config.toml
hidden_size = 192
init = "uniform"
init_std_qkv = 0.0365
init_std_up = 0.0365
lr_head = 0.00621
decay_shape = "square"
final_lr_fraction = 0.0
Each number is 500 + 50 x the weight over the matrix's rms, rounded and kept within 0 to 999. Layers, rows and columns count from 0. Numbers have three digits each.

# layer 4 MLP up, 448x192, rms 0.233, rows 296-329, columns 0-63
523439503502536525568537485476449551569407602472496391536423483565473458537562368543481440571415487459406537460542486611544472524505564618535475553421485523541459524514517477497476572499537487
560424443530583451465476473544496570478583407552516501557474534499570472412504529469511473497502423558483457489422522526430496533483483559469533535577482502455559491542497552542490468514576517
532534571446466504578514461557540475434455447495496489465452525638463445517612544503550516423461565536438598519407498490507493555546485501529500506504510460491554560545562550442515527502507531
433543483473548471520481505416420551476475569580479483473507455534520439497484494477493409498459524562511480621507481503526512537481579532568500462489459505428567539565428422614543557582534537
427525367454512435463489577521480486478611488522506550462521396562550538455483473528545504492531506568526523448509511554482470367595533477453475565440543500525469424506437394564479506495505528
554579522462598594475499444510531516498526435479480469571462460534482560559577460510493533485386531454448524448429504432485445485536538553568544457553391525502579426506464638452484497461491596
504623441431501513540456459574476424558489496480447484543479580472514460415447449575511451403504545604518437496539403492463491564488491539542534425424462491487525480556438534500543535518498450
489589414564467441461496535478475636519570496550413547452470484549461423478475454594465465540441492512487473486490524518521432593509458514450458477543467413533541526550419553520510420572458464
507589526565476452502531542478449480477556525505464497510512442581493577490454558486480533556471465463418502466474509515501470423434497463529505459427448534460448499494578532489420477558497494
476445457459504467456492460483531428561520535503505568568500497536560544433475506521535483469557380452494525472497499512444509553512468432472539438566476472447554488465537526511575459530480545
439582554495535475442485545515541499559460413535511646543540510437486497393552573553463450542589566502495487434575422495571523599463533434458493512412463585488420551540342473507575511567501367
579446537496536456514568580540535464562543612519458460573633422432520510435414527519510554471522523461513507418482533606513493465477601614551485495507574440398499509487471490505518444511552483
517551505466412355530459479440498518580480520522461512542518466482541488520476597517519447511512600442523539611504531491523439538499518487471560530510562440518476483477503466435441532468577499
525522533442571514511489504590618506438450489439463491554505455526522549507452601479535487569514519467558455517549506539425467515506561429566496589513498459414487454484488477580462523499596514
457453476473484481568481440466452486453612610504461429513431450480531496514432539504484539484589471581424531486474456433451411452477582514542554459533540435442491532476469568546420458427582510
570455542469389516552497538477552469524526475515670485503459510491452459376465501500590514506527520468535514516555514498478513491571478525560493405477531503439521432494516527510511554503386470
526502524486513521478471382527433454480468476419521476370484454409511507583409453441483515457502559472553470472536530530534530483432451489515461498426552468474486512481398531473464574443526536
504460544452439485429516593427500458573382559455404549519493502548498523476571518515433451582458456482554441507583474552568462496430500507587550442552528464508499531531488432493506611492508484
499546530571455563494536426513501523509483557568518437514504468515554584488498557518539529485532460569457510526484440541551546519463524517515526494629578553509523535436445550501532448524487455
494526512525468515452493506508495546514590472474470494411517527518514513531479538578527425571520531475514574521550491522455480419403510421450592541508467484507482437551444524556485486508477490
516528415477485456483470498558428566478440527464513551584522487477505512510566511505529490462473447464473517562535522483504420547488409563578511605489530407491576459454524515551513537499584541
500528495483489530533518483442522541537576495490441556441450532556410504509580535422477443589452497524529557472435480390511492496455539445539512505447507547460560403544492470505490460496485520
524545530520521526418488569557565489492475416493530453401505451517426525558518397575505467462522515509527516437446549424535489469628468513441555506516487503503423515470521488526483405506474458
512409518494463512458474529515503521485522430492495565454492585477564524487544500462508489526412419500515499544556440510488470611508481471502547567459548525476509538464496534447560593544398483
417508379549476615469451572526520573496495558472495437505521516433448444468513458524450576530454545514541498539507438512396510553595411439459539494450448496552508391488429534490514555499413500
506500437460485501519534504508493571500528540535581487456534442457486549454610512483499530493550407510473496524585520459512413389571501544483536554551542501507569397490471500533535486457535423
496465450487447485516516474518468528540527551480548508547433495613396434579527495589377535510483610526511541520551478538558455511479500414517497571543486512533491541498639514531551486502489405
493513445528512493411439664505478522555454560471458464397532526442536540320497588538613486471482413450545620586510482511538440434588526564553496524591573521509537458554606471476452445477523409
360469515466454508554492540523520611551519551476548510557439455566567457523459445449475557486543481531578501506563520473431484522506453482543452502543477502491519519532526420522510552486549511
500501504548513459454546501534548519486478447534470522476527506441544340428507610516569507461541497571521580504563547498476541516456489489447480453512592553537443501431494470534435556434466500
359463430483488527504454558544519508420458496549531537527472423583484435553541423426585474430470519460624469546544521528567513491483431446532398488406508542596538500498468520483385500491475445
574597513547488518510626533540477469500408447531500470461535608469519451493555482424568502533530543520468508450518458434519581432661508509545425608516507470510513500566532484358461522508389475
544536475440484503498527598459478448549568470539522506467390496515568444474423441588568516477445471484468560481501520529480532513443503573469545491441448524468432466537478536470467503548485559
483468495545513519593494575519495488352469489524451555574491555477422503493510403536429552517528519441580490521453500536539488463481546486565565542456474520477559525520449511458598472547512587
# layer 4 MLP down (transposed), 448x192, rms 0.215, rows 296-328, columns 0-63
533519518577523468456485453487532532498527446462564550444519491593528489508574439509504550366592540442519452516475449585521481436400440499511520467473451468462441600557579463660536444550433520
563470508501561614481497461534582449460504543537534552602481450458504442400445440510551488472535465502484474543457488412496509508517444564560579506481473481475506567409435507530586481463509510
553572596530558518515488535451530538551460497462494549535514449561449431533493564519492592479494541566456481386476496469456442582483474547475491545448536535487543399519596620517512472493450535
458524489525518546376559473465491498437561561493538442519612378429482563587510462516480513519545478495421546500568446468419504439506547570508464499478453526370459530455496604459512583467608430
548471432435513535465475553540507502621512503458466426453504491498487419384510404478520590440501619548522476471466477514469589516569465484487537512485467481465543424568512472467459514572410541
485529523499468484510322446583495415482442472406464490520519582516502455537464508561519374464357498515507469432473535444453460515544515512502491437559418450532487405561464520523455576487445588
500646508479529474533431514488461421614413443473438513483500544460499462510448450531525503401410606516480521518466543573524522481592461452434524431413472477445453525512589531480520530384507524
496543470519505489504537451480411475526478576474439479538539511478531471498484563448493498424502424516570469532470306520544472454486487434514524468424536514493432459447508477536468469567454484
543494425523555477518489559503502496520587440460549458400566431523466566583521436535514437486528464483405490562497504543552470433500517576461566518506504562580458432488514461505393490496481544
512603475490442436469515541464551465448526439493462525587396492548439509488463439478566523597604486519540478450459480509387450555486440537490536443560505453520506574471453521513453460469451521
471390468523461624570519505503531516510534615556448406511529427384465447515528564519469423488553505455496497554503497507549473502621463544526490463455533503511516362492495432414465586532528521
463569514542420542502535440473550507437520558520465494434451477532493458480497521439550357397441470495486493566531601562459446464528468568527559421540453474491461507551687503537612513621524557
530368437485521503420551557545482463499588557487464423539461545487531478522435429450532587476475488496540437521396429447479560541478526452549529522568553482495545503445565495490468530491476518
505450455412350486523531513482559479471417489501517526519521460530474475534597496490516511595475519444549555515484407394585491547481507577493566416401548442539504441514464503494543585446468541
381524436495460459484573472456547612491526564463536462405402426537504503525475524504511566471563484582464436450490425409522485497541611562503560528525489421489487453517491458486401403448470507
573524538451486525569514509381519592466571566576495510521503576562430462431539506511525519471544574517527515556579597437425452565516442478478434464529596443571526471459447466472518506442492486
548443575535527462457502437451410466506454498475543504463506513505493391550474476547506527435528480482448541524487452356505560569354463387521506444445536424447483482448546515508473501557508487
562498473487515402438498593415504490454495570538525472530516440509495472472563431513499479416558480541457484518495490435489491435521507374499426456525437553519478510553527572524482471454508512
533423519480539508478570477420491402584491567422514568486452504540482515540572445502501575430426458453438431509586527493433584448612508482523448536477501467473555526476618561451455504468477554
524472540454503497423465467506652459426510403464504491479465431501471480579508485509466506608446476554462479415516507513475480504539451477462533569491467466524496553582518434561489471552496583
509480448528484526521524467436463412542504554500508442518533580589495553468530540549424524422558498521516528539453525562523481508477463621505474464496505536591491560505434461578519462540445618
447487601463490507410511534543484478495543515504532520517494461535553479546549483564488404470383533482530548573555549435373470441577565496527483455441592511456518519551404554541456521443513482
509372435553544482536522489496362426514484504511559517482609461461546566469438498457432440488535551444467497424447469481504558465506430462437487495471461502494487502484565560434540513551538497
469468574424471496470522550525568531446490559545397526435537579474532392374554523461448499525457473460604439512498494538394494490473414505462557451467454415408535532536464485444493508449488481
509582359443523488522442602562483508549560478497449484453491475450397514497462531493487480359482499492584483443518479425421525515481418477529420470556511482479445501479473500541468541401425440
565515426336506442489504531559657550430484416520533399497512532464500525482444476531425463483551530556623505517599477488524504481537497460500561422456540518466528417447550494614487521458572630
511541489506587499466563439456588483522518478484523531512497565494481545456494487449520488603521444575513476492351564509511472518428471518446475410486507544460597518449553459587458514457414559
510390492568559509418528424480521545486545460455543442532477472502504375503528545574526464500428443457420447536533518480542524461595486583469503436391506488614575492455516462494476510498383485
475525555499479548486487370504511456516434574566461568447471587529491592489488441542427454603423510513564494547515540532460544514604514552437493550417490526540524495408562517438445546529543528
498592487498524565529527452465537567565519466508531555496498478421457503521516599489452445486446443444499467445477500489501551468523467492602458480466547498573437513474622496567474645484532487
447523377473428402476435472638476445392455614491505475556484449474534509473523481469453436530529461482510551555429504511429503515533505501572541552491467569475530518494512444486506470451487476
546481528483551503534599540565452509427453483469434489471518493391541531506521575458540512473505533573440414571425492444433584447560500464456533536500532460465567486584472640507546516387474408
513420342522471514494544519523539470510513625527581504474477486447495472575523467400500508503615474536547578538582421529440504530415568592399446389488563466486546453553506560409514426605370567
# layer 4 MLP gate, 448x192, rms 0.229, rows 297-329, columns 0-63
567422493539450445449551564549593525510527420475430376513520479512418564540521504509463514575483400460552435546515489460472494485526531462543519541525592568476518491554497466517495469515486511
520490486540520610480405498428507451463519479531598492354555548525570490469450380523591589451502485477533452578467488547546490547524517382592525506466447574512492540525455567493465490483522545
418472513502548527525517551462461470462469497508489467404480489523514450523439449397527455526510480507548479502493534515490488562521570485573534484501502541428563613575462516554510529574532488
586523588456470438430441485630535497525544460464570494444540521480513541568577511448468465387399473532438441530549469464558443593535516492483553541484457517497435476541463535479402522504428571
451485579447554499556566549539462401503504619521547450460534521527469408527477536498604523529574412522446413579509558443528438533554470595548507499516393502457484458508492521467510567563481493
561459506572504499514514515534519513459423514488455510547467591532492467545464518527484406493419505464502516443546565543451484501556527504484572358538462558495467553535455636411518449419478549
493450593438603453499467500415489389451458522503444492515532507604498535459595464526400472500576495417471528591458499488562490469488498482579564491484486413498540469510496418464472435562512456
475580458566573535622593556558557561473570419493557523450516546449517496525480459585510502464511459524487458542490503489443435501535489586489465489471481477505557458531445472497506416582510414
478501506498514415460544479497528487522536467441479467490575537485591498400560571528599515615519544552550523539555481522402441510533465505350492511532572505580590441523532496524486422529502559
493551508367557509523404495566447546493471425476484482553585527427670496492409404524503505508358466421542502552443404472524545390464454503580532485591539579510432524502436488463490444490508485
599475541366489509532483405521496455627466563539468524508490621635632586529484539600482572582486484460509554486497482551419428581450408510531451439516451429571406536484443475483524548389486493
532464483436528426549544477498487567457514471478536595551441523535549435496526472489535545489604572511417489424427533466540477597457545403603543413460560508534456476543499468527498540561456570
529462561479402473552461530531488562432471482509500529510566445490500518444575555491491507540399481531579418444448525432488476491537505420572564441504450467498478440573470479595518439583565543
479622513419492518521513542418537654511468458504472481393495454494512528414468645523538494461526492435540474525466479524545446563606519551478421542586571520501521442556508490466461596449469531
520547510499489569520547504572436413475417610573542460541456541509561414507482482524629582450532510509504562597472538475479534586617497514483455463525601520556527358461458532576402534402526499
407520526527535508478487409477473556506480486488490515448429446524518535477491481476473595538509461459479576494531532525442514497489512499556465604544556505460509478518449451498519552455572561
545525574545593464534568479514482537479480526499521484496533480581596441462564519592551501528440566609496459445507480464470433439463460432459481559472512575433401494500495570576482422485433520
485459528497603461441417547551450487501535562465516489482549465489497448512410517468482506616482540500506490422463572472454388614515495551479525507504568536534465529574540416584545546492463498
558514584558534474502597507533546487449556549529502409557472503506430495509467482454537528460500550543560533505558501491399440458584482580438446490450533412550442598529568485595486482470466601
420516519448514538523424479489492478430604573481533531439511479507427461461516496474462476426523441490538532462467432461570615460495507513486449331473582412504467559461486434417435520473468525
461463436462498589613461547585453609516535499555540519487569487602497419478440484543562509488491490448469498479492418520497510614498488468493508451488515495540424482495479520433484515438497507
391498509428450460508460473414461429504470489477510475486508511436521430439541495489526545484524490599569578455548445524534485475485512518535552493420452461520494464500485492452518499580503508
415511391485590549485567560558569567509535464448576528524539529504491576474525456477519497512502600528540519477401615517507531610490569481555490567454444417468461562443465452607509580532569488
412520380505417405467458558523545574510541500599572478431542477557502434622579434455424544498534564614488489460561469525439470517513538427493546421606430563554470550593545591590528547518505525
550513451526465511533518519475542479469474422476498518491530569563511426523383431560463592491455553561573486460401444525474543470364456517541497471492542388439398560484487446497522538555480501
524487433445649478559435525501564508553553521515497463566529514551499562495569523436560510514565557511496523490534449443555436440451539535531518517514576527504412465466537433528433538515546514
415403567611545557480432511477480460591490523524565614467587532511394489562423484454438506487557507510505460506460448518457499573446425543450517489511490459525472607431450475504469420478486500
540498493454539537524451534431548557591440509476579554512447502505435414498455584529521475561487422442572516462561496483430446515523552501589484448476518560544488528478450510425560363537528499
451448454503521451565533483561524487467481441415521568516500520544535464506531591579581506466500554354512542531525507480387479512506506411513472492395504580547530564491456548576416607503458483
503503462553507548525601446530531499594499431458525453571442470520517440424490466547527513421400457531526508579529524497441547543593443566414433426534399533492499513547524505514533546522486551
512469477532503575566487424482390576494474474516423510521464493523504540470480461457522566534557539466514423492554579549460473550519501539505508489510513441435620522491447513520535504479429534
556506537429505461540540584526481475491573527529610590525523522562503444502549521557495476480495549493618559479473514491420477541507503518448511524431512451479516468540580574460542454513482551
460511516482491462436570497510515437566439474501469539456568501562542567439486476464469515517556622650579434479533559493456488536380464509493507491501498464437507451479517547582500428543537429